Part of a small language model's weights: local attention windows.
Each number is 500 + 50 x the weight over the matrix's rms, rounded and kept within 0 to 999. Layers, rows and columns count from 0. Numbers have three digits each.

# layer 4 attention key, 192x576, rms 0.106, rows 167-178, columns 432-575
450469476492590458472436549538480433511480533601387414479595650468457456557537452541477510502552591511481528511403508589564543579482577451467518545585504515510546460509420518596469418419530341548372461476461574458475412492561527531397504525433464619449438450487468503490444488495458535422567499468415400463685501501491545469511531495460571419453570502490429484600491583469542537466534431471436437570530521470538425505430448549583450
480420572567489427437467565513566647489477461586570491481529499494434483495489539546401571588497507498438448549425534536408540492502478563502590344481561549488555522446453441411541497549529585482569618459504548588545477431456596529436546549549566429477493584481538532523512527467538408485493421467453522565582492443427440575529493511513595521525404458492503672479516485503500534424546463518565431450515508566640566536496587482532538
508525529431525472592482484512529481425505520481518485486473570482642540461376459582493503500453518469469486473605511415533471433426426439477606506557491528479615528542422512552567458497436388515503441472567483405429537452479516471523561543603571592503441496486558434498538509464608535481500418502450493565487505464481576543461497515522456546502467531521568549516617472558566554578479618483411547499378614359445457425538475530479447
548602506489608492477542528529538525455474508497577441564528515501599507499546465489532371603564505495512552477573424426551517416481545443628487456504491503510554569491442604398524510457523508462453479503542564467529459407447528561455544592562508431547427468491553580346576495462458350458439451427595493515508453444452521471571484536542480507419484370545465490433503537466482483542541505627473464462545491516504511477541424508482508
522440513425469496476531455484519478544415518553423481522513466480512490526535538514492488450480430504475548518532466473478525527506453485429470445483434479567511535511541472471480537574414474480391607488601484464463490526479492637473574536514603466446545606558536562533500596612526478439476596443488484548501507503559564416427515471460484527615485478514507573453491534489456478476518457564421374435519549459505479492500530477567473
399574536575437491552483534523563556475504493564432553532483465468451440466407503569481571508451508511563493449532454485650450460464516512545469460487544438558563441633505433523500599513467487523436447424562521532551330540545498530467472490488507571489531611555515500501434566522499418505494491535577492527426513432507536512529472458514440525457447530533547432574506484517546566446411385390549446583570517498512469481440520478477484
529548539514422515547593498552486480499429405503513528438555493558435445434525486481523613489480489410429500511430388496498503450583553484424422457491498495570514455535564513440463522458485527512510523426475481528487450373489594578425577470482434447568497471545546556394465534561538487402477538488454626490520659433546576644525393421476567520492542390507507487458473536540478602505496478493526495430568454509465425450482541564509471
536590495498482457422534544410461488438415548516472562436561520487521542446434464549507501498486442560425522575535388532475500528481506491610524579507451515545468405486593509518468552532556389547422515521428401474489508575428455455498427443566551441540468509549543473419480509395505543616461467500493512459593464449438604418498448448427490458437453486532419509473542577390488462478542430507475491583530533366570432430718546526504450
528541511485530418514516437555543490382442433512488343495489474470438612470404426521422463468471526563457424475367504428526452607551520527580410490481555602457547456525356507501499454607524465513420493534507495568551529571469519445538407464455543602546524574489578512440437473384434481515463441550446481482485519587511451372555539449553540455549466495526512464543570497508432594425442486477572587618414571531560431482496506538394502
511452539518430540429488453541463547457558502553555462550465479488521440510477510495465532499508427482582460484539463527497539402618455533436437443499446572484484560483395464571411457617481622536515482525505500391516567452511492451570429517556436481507551554515431568498489519535536515486482473479486562465575466486528576559497422447451512453522521480612440553469542477542560572466557520441503544587551484539463494579491494496563460
522447444433498486468496549579555462450536463477517521451496509509518518415501482580534499436455494413516608460443417417535548476535552454450601468567419493516488435547479533512564482524407533613381555502471605584468515526424565490441486394547418562510447562534479641559514515492515479496488482569480651484501508511453471504531451476548486552372508518471470560602451548370565505509524610515533463470481538521454453520442528471488517
474459525519354557559459470442482508517440452566417490531412513489400466470500481503636535597453535592573468585510434502509599519529531455467555547532472613509491532460522492507527469484536554533498486540381474425511508541475477355519554550513461502522629553501552561500538455571505560449521454550486544493621515531605459492546658456502478548507501411537490542494455470470526516443437481483551524527443484409547494387480594453487383
# layer 4 attention query, 576x576, rms 0.114, rows 424-434,488-498,552-562, columns 432-575
549537518514444485536441507445459490422567431542388454537527688416421509521495514446485433562471504464433517456390503534370538494510529452493483493494455392511524540511589457443553519519466583465528531496540480578535463561460449479461572509561391566419529501529532460499499500560469582503456542508600548436443486477518456506421464429419511514452483475491544519447463556562497502468522473485463453454543481483414546512495468523538489
479417426462461431552557612516476535533585510474497502568383464442428507478461494598436477528510484392472498556509546525474553441491432520466549553546574494462580535501541546494520422487504512429438497603495471549389508472547467421486520422529526566429501547518550607436418474626494506507546497436482516498521468449513508540503457513438434475551511502549474456428485486588473473584548513515473476482456519482577483458505559437486546
479485477502530417465501474502476486556511461540543476452538450506427476541515492529470414464536483559526497536564516471455572519484471495525507566491541575555537535431490520373466388407500477438486433426570450429527538481453506487543481548392483465455534586394488570452485467436452498529555523464503470495460480558538459471530468532563533551532471527501504484520515535530506494456384571506507428504439489568497517591523525574519432
553462453488489516440541457570563559561496419485434474493514547486501524478466535522567569502488486446489459458563431570397496425470572529547461533516539521510410455518529428582553450469465551528490449514424460423497472469544538521518485523510474467490496456492510543409480518441463439504478481508484501478513538463573458432551442557531539384540495535520540508514458489444565508520555497502625486545474468577391575500497520509506373
546433565561406440499432465592476482531555611421492557408454589496518531410439481491484502437510492407565522468457534513473572459444576446584423482466461427528532527535492401533578609497481464504416496461462501414456463471422514560502579525559497522506492442457478513526409524459551527543543565435516507477450517567489551413565447514421504501504596534547548509459509448507469434393453560461519459434428431367498510511491445478502539
526401464467438463564538495577583472413516510489427460516535520535497519467442591446515546509433491500506546484459535414473488563472501490479472511561562499437489482471454529459458535506429564405560492500419506428432459568510432466436492524548562566409484528576477568569443508522535536510589534503553463463500552529322515485466466498507588525538566516527496502514608518583495587584624482577417478438501493453480506520537520525437371
490548485514486503604497502472501479416519491523496477571625515442499560466525554480456521446469578533598493516415469511571586459427555498472438527499542498525537535448543447492469514485539530517464419509596510608451509561584498596501543579468427612443582483507549498518433435504511432516508497527534523426508532545480437515481513441456498496523530409493447525407392612516505465470448437435558477513477491497503539452518587571438468
468505519431531536579571531437448470436547468607534550531465511519472523555577513549461482514540515482433539560546461499474409482487424504339529542488486548530481533564524439482495506573545501558489506460435515421554411485410432480516395432564392473428574526424434469472603627619521490460492539539508492553462473428521478425522537475496581560529539525529437452508576483532452431476546448490532448461407401534531491493512499467491506
499511534486538489431563553516493473490406474511426445477553495465434472469504530641541444474522517480512471431499428516567465595555465491480374539553516529532576551534469392440473541408519426521547526502522507542466475492475495514482512438534403465490510324525490410518503544514441547549516423435484484494522516598485419512462555522505556367524450550426409546508523494484528523433512486452503528550550391410533515474484511464489488
527526655500525533542521394532542429428623514494480542515508495474441451428456406491521409561444546481483495528556510454467447542546477559592572541460504452605470511509457542506492504544567446458528510514489577447439567443483573523415456451522511449571496419516558513532553495560470450429399504547664483595526516515560535511522562478478432484505482477528441454530583508427505656540510487429490485421580486506544484561521421428480513
522516447547552467545444490470468517501409490445490528520614572499506534541590483447499525491511497514386581487442413409532509584493500482475474432549588478528579396463484426440476507592489439457446482447425466534521530426462492553480524464535399476521490544480573461504430411456432514476394583498538551495532404471489605405492441466483519448450512544490487399509403490573568616499483445438459556481548473297500565497509515481414553
505523459371486491545461477473545445462552494538463620484487505532543623429491430457581558504485451445475515506515575475550543496459545479464472576513510474450444500450468518439473526442471503447528429496435485592418568511431452508561389455508500517493483505513419420574462620438443465443553498475483519424545522488502581549498478527490535510444486494535447544484558415533518530551489404505457435568458544559524533443551519564510587
518476497447432475531532484542507458455515505552517471548430486487494425503475512486453508458480485490516587515435448467535600486480547617498453560511525424548515563510503480526450472489585445519474437537499521447599594415625446466495481535452528529381463494401462500345522478519373474474539588366584498457553473441448501457473419538471527445574438571457520498460597577383476494521545497534540480501416498413488438423445513396464494
534486480640490551468538419541563493525619388486515544579508499460416490495530518476522478471517444517465523448520431514492496433566455587564461562539456603488575469505451518487366415416457443525519479464545440525510455461520541512594463545472556482504538423462586612347460463450533527470487568506472486488466488554552398549432521495574538494564476501538420470473474415544514467409328518454463482474480421554502477556497492460479532
618510497488527548448469383530554440487502477489516447568356549493487577415429521637573599519632563448472427504518483534552468543523469477608514571458435504662559485391532447472467472464562585602413483456521516446523441466489429467658593496609525505495507543459565513442548497482509410509548477553563406442465502513495480622457567573519536539523364471493527502497488491456497421514456539532521461587626590515471499477490444449473555
474403395448494502466568572461543457433399547424473450454484451554529507476551459459570528512518500443577490468528494500385564493476480516446526521581538463563484594501488529479518530506492513485502457474515485488400491452563638481448544439485488477488454504397548456500454412467461487536566449427595464524533562489389501513455473422409486556493503483525492527496539449515459555460591596507566515528490461467545489488482486453500455
450546486528555538476430539480460556574515452478432514501488484521528607454382522353553459422437501514517422463624450476458484528581589473446458511461397485491454566524482494460510563517507522358431461536508542484566472578400434560453598466463497496554587479520425530511455484495500479493554545540424556555480493525378456479470480507462550494429553574509544500444457475424455448582597507518462476509481504503518533431497583552503496
462543509603413491673501455532476544535519493422426556521460540404484530344478481524452499486421493508457480496444531563492425482451557442454537619532559533410550460493632516491445524534498568387510601518481527460450474461518478522397486578463569538526489426541482523423590461527540422488525456449502545420589507530502457486534471473436529613513413424456524499529475540458577597477533446584566509400490575492447490558405483473545478
473425521470542402587521476395548491436525410541518510499545453524551508497538533560469528537478575591458466419501428475454403465488432561439487614533489445557516443619509488477492485513510520515519558409480451392491537497544509565481442515532380494460557465455492516387629542490571508453510599454568541529529555381460497487513517463518497557465533560479469496513548459594482434470580461486445405518625522544426450423471494512429594
503538511504446547449535484536527525541497474531413543546540527428528532498508461478543498557439464479568418552487464558465450534447491481516534500546476411407486451430501355507553448503511456532569589430416462409521474498508439506495533430564506504441553547568539556568503569525460502425392488536485444521460493429521414504629583423459498484495519568507552458501508486540488516492491537448527549545447409586479568506542392434596548
513567562551535420412360465440465521520479478456498523567491455507444439608519485524565455606470520524531493491446525501550528478583501480548485425498529632518483555389478485498536462508580481508541460496377414502580639551448508548500485427466454429595440524514433457405487419496553465473498421547553450536528577459441591465545533514477521424594604487455535539459579448458494550493498431486457390462520584465551497498505443504481572
432514490486428472455431502503551508475416431514498608498448536462541564459452556452553477434582519572502492482535463482531520503501479543409497483533558467480476440492550458484498539545483414476480474461520429472456545472504530512502519482479443478574460428526548474503518446523517489510518488597575583485503500519497566540457511567462409547545476524502511381514449534576507514517385492407560473478552448408537560499501491481414444
521512502469468570602490398581478504520465571455407566445509437392529505442503557471431490462506565516495454523539451484581478531542513468472547458465418414569519476486464512507564531497499427460585444455547675611458582568329442299529449435478478513448471547514492550490517560510538481530585514552499515479562514547470477563490505521444515487498534511537460438433519445526567503503443519496430512467476526511528588530573451510504482
510508475558509548467575483541535471461530460479484490506518522500464507487466533432395502549465508477541475535479557509608490527546466413540551491516406454574580488523526490474441525415583551487454461493437591526495482523538510510535389516430491460521494532555520598477507545566421463552467479566557579539542505418443470570483465524579494520507505460521530472527526547393489464494482571507476541564409460540534448545420497462415475
496442535661491506505467500513503496481580376582535476566496476434472531405563594528453525510406491529495552459482508512448468426570504565455557518569495543547554526473469536449499551509600438519462421461470456576461550444458392478514446530481550500495506564528439466579468466472527463486547462537479446485493426665457461511463458410488462546539500565471512569453571497441488544538421510587601567552524386582526497477445504490467451
586608547490565578477540477448516513504530549388388445476500564470459532502470475492554562544509473470484376469475509476504531454537501508498500498429526494521541497515502457389524481485464445575458424501510568608560483531450469541570538579495420452540506504503551486398519453466598530532493591519635432427543459461563553517455501457498440504361355531534448429493473505370590533558478600468470534508540497428484460443461429532496482
472482505520415496567546517487388477668519503533593510465489434462510550576500441493433467496380569481490506505485456434431427522630493465421466549478578504522562588469508433455482516538551540471470538504522492564450426476391503409411494469484442569440554511504647507471565640527463585448487479387513417552569580515576454474557451531448542484550457477526517578492453567603457563484617451440448581488468499548567502500500533483469521
474447619533547561459486487386574478541481472549443473517575539534572545503525546469565572566515536515521448389407585392449541584513382442458511491586503595546457511485562494451546400482505449513510445476417499559550448517421399554525520495551429541587506516598549496492503514546589466560424543556543491479428612460357402419544526504441544574494553586650446581469531554447540520516536481417431550433492516503413435518518526487529482
543520472560444526438442520501417417440464524398453391542567503480543594417485574579436590424582495555468551550532573571442435378461455507493589530506503518424521472457456459556494453564468412376514456575437546512479445537485502510500469577428520568532525441580438660417499497486539545545428527552481567432500472398451417548548437532489451468515544544527464421432429594551561431526537441599470460517537533468486519493501482555513522
435587500561553521539505508432508433457519487521562469409495453532456492514507574437485513636439414512537500595619454500494477443427397405402486645580516541433586482616588515472503441434506530500398570541450551458423433477383508508412479436482497558458587600522568464414313591526551500450633468477529554538515516389523468468529449476504582500474506464451481477563512474614617407468532428647513443487501558506512447469430518551547535
492447536467479469459594461501441509493552507523511377487456495517480638439454561506462469478441510531508428487381432554563454570463438521546567489445513490528457526570439410425541547580430442603515516421483537517507457447516520575491471497498491471481527533557483594449508484533441535491491533578439603452460514430434471488547491606499449511540586536518450393505575520526518432431605523400464522468484554565471441359468496453473540
528530548557565444527455484589475482510553396491483453377521504450584485436369460403500501546438473487497553436445534517397550560514425465538601583541535545516481638542470479425377471500468464445427494467502542472546431439575478614487526445496564489619454490490481509388475433527577363565451467519542359556531477550574468568573535444474463515554424460507530592515469555510435438547541411433430515382485515475568399577550509439456482
488528524453467471532476516505455442414439438515452535493484574373401549527561554533542519439554567403580512504470515435536453566459429517446469513526512457541519510640555451519423544625396469508490522513531449382577582513567556536428460549513457473464453483479563479576601493573456457506511565524470505485397551423481558455548455440508574539474499434468570518522570443570503492543522487555546470497560495476465554574587492521482497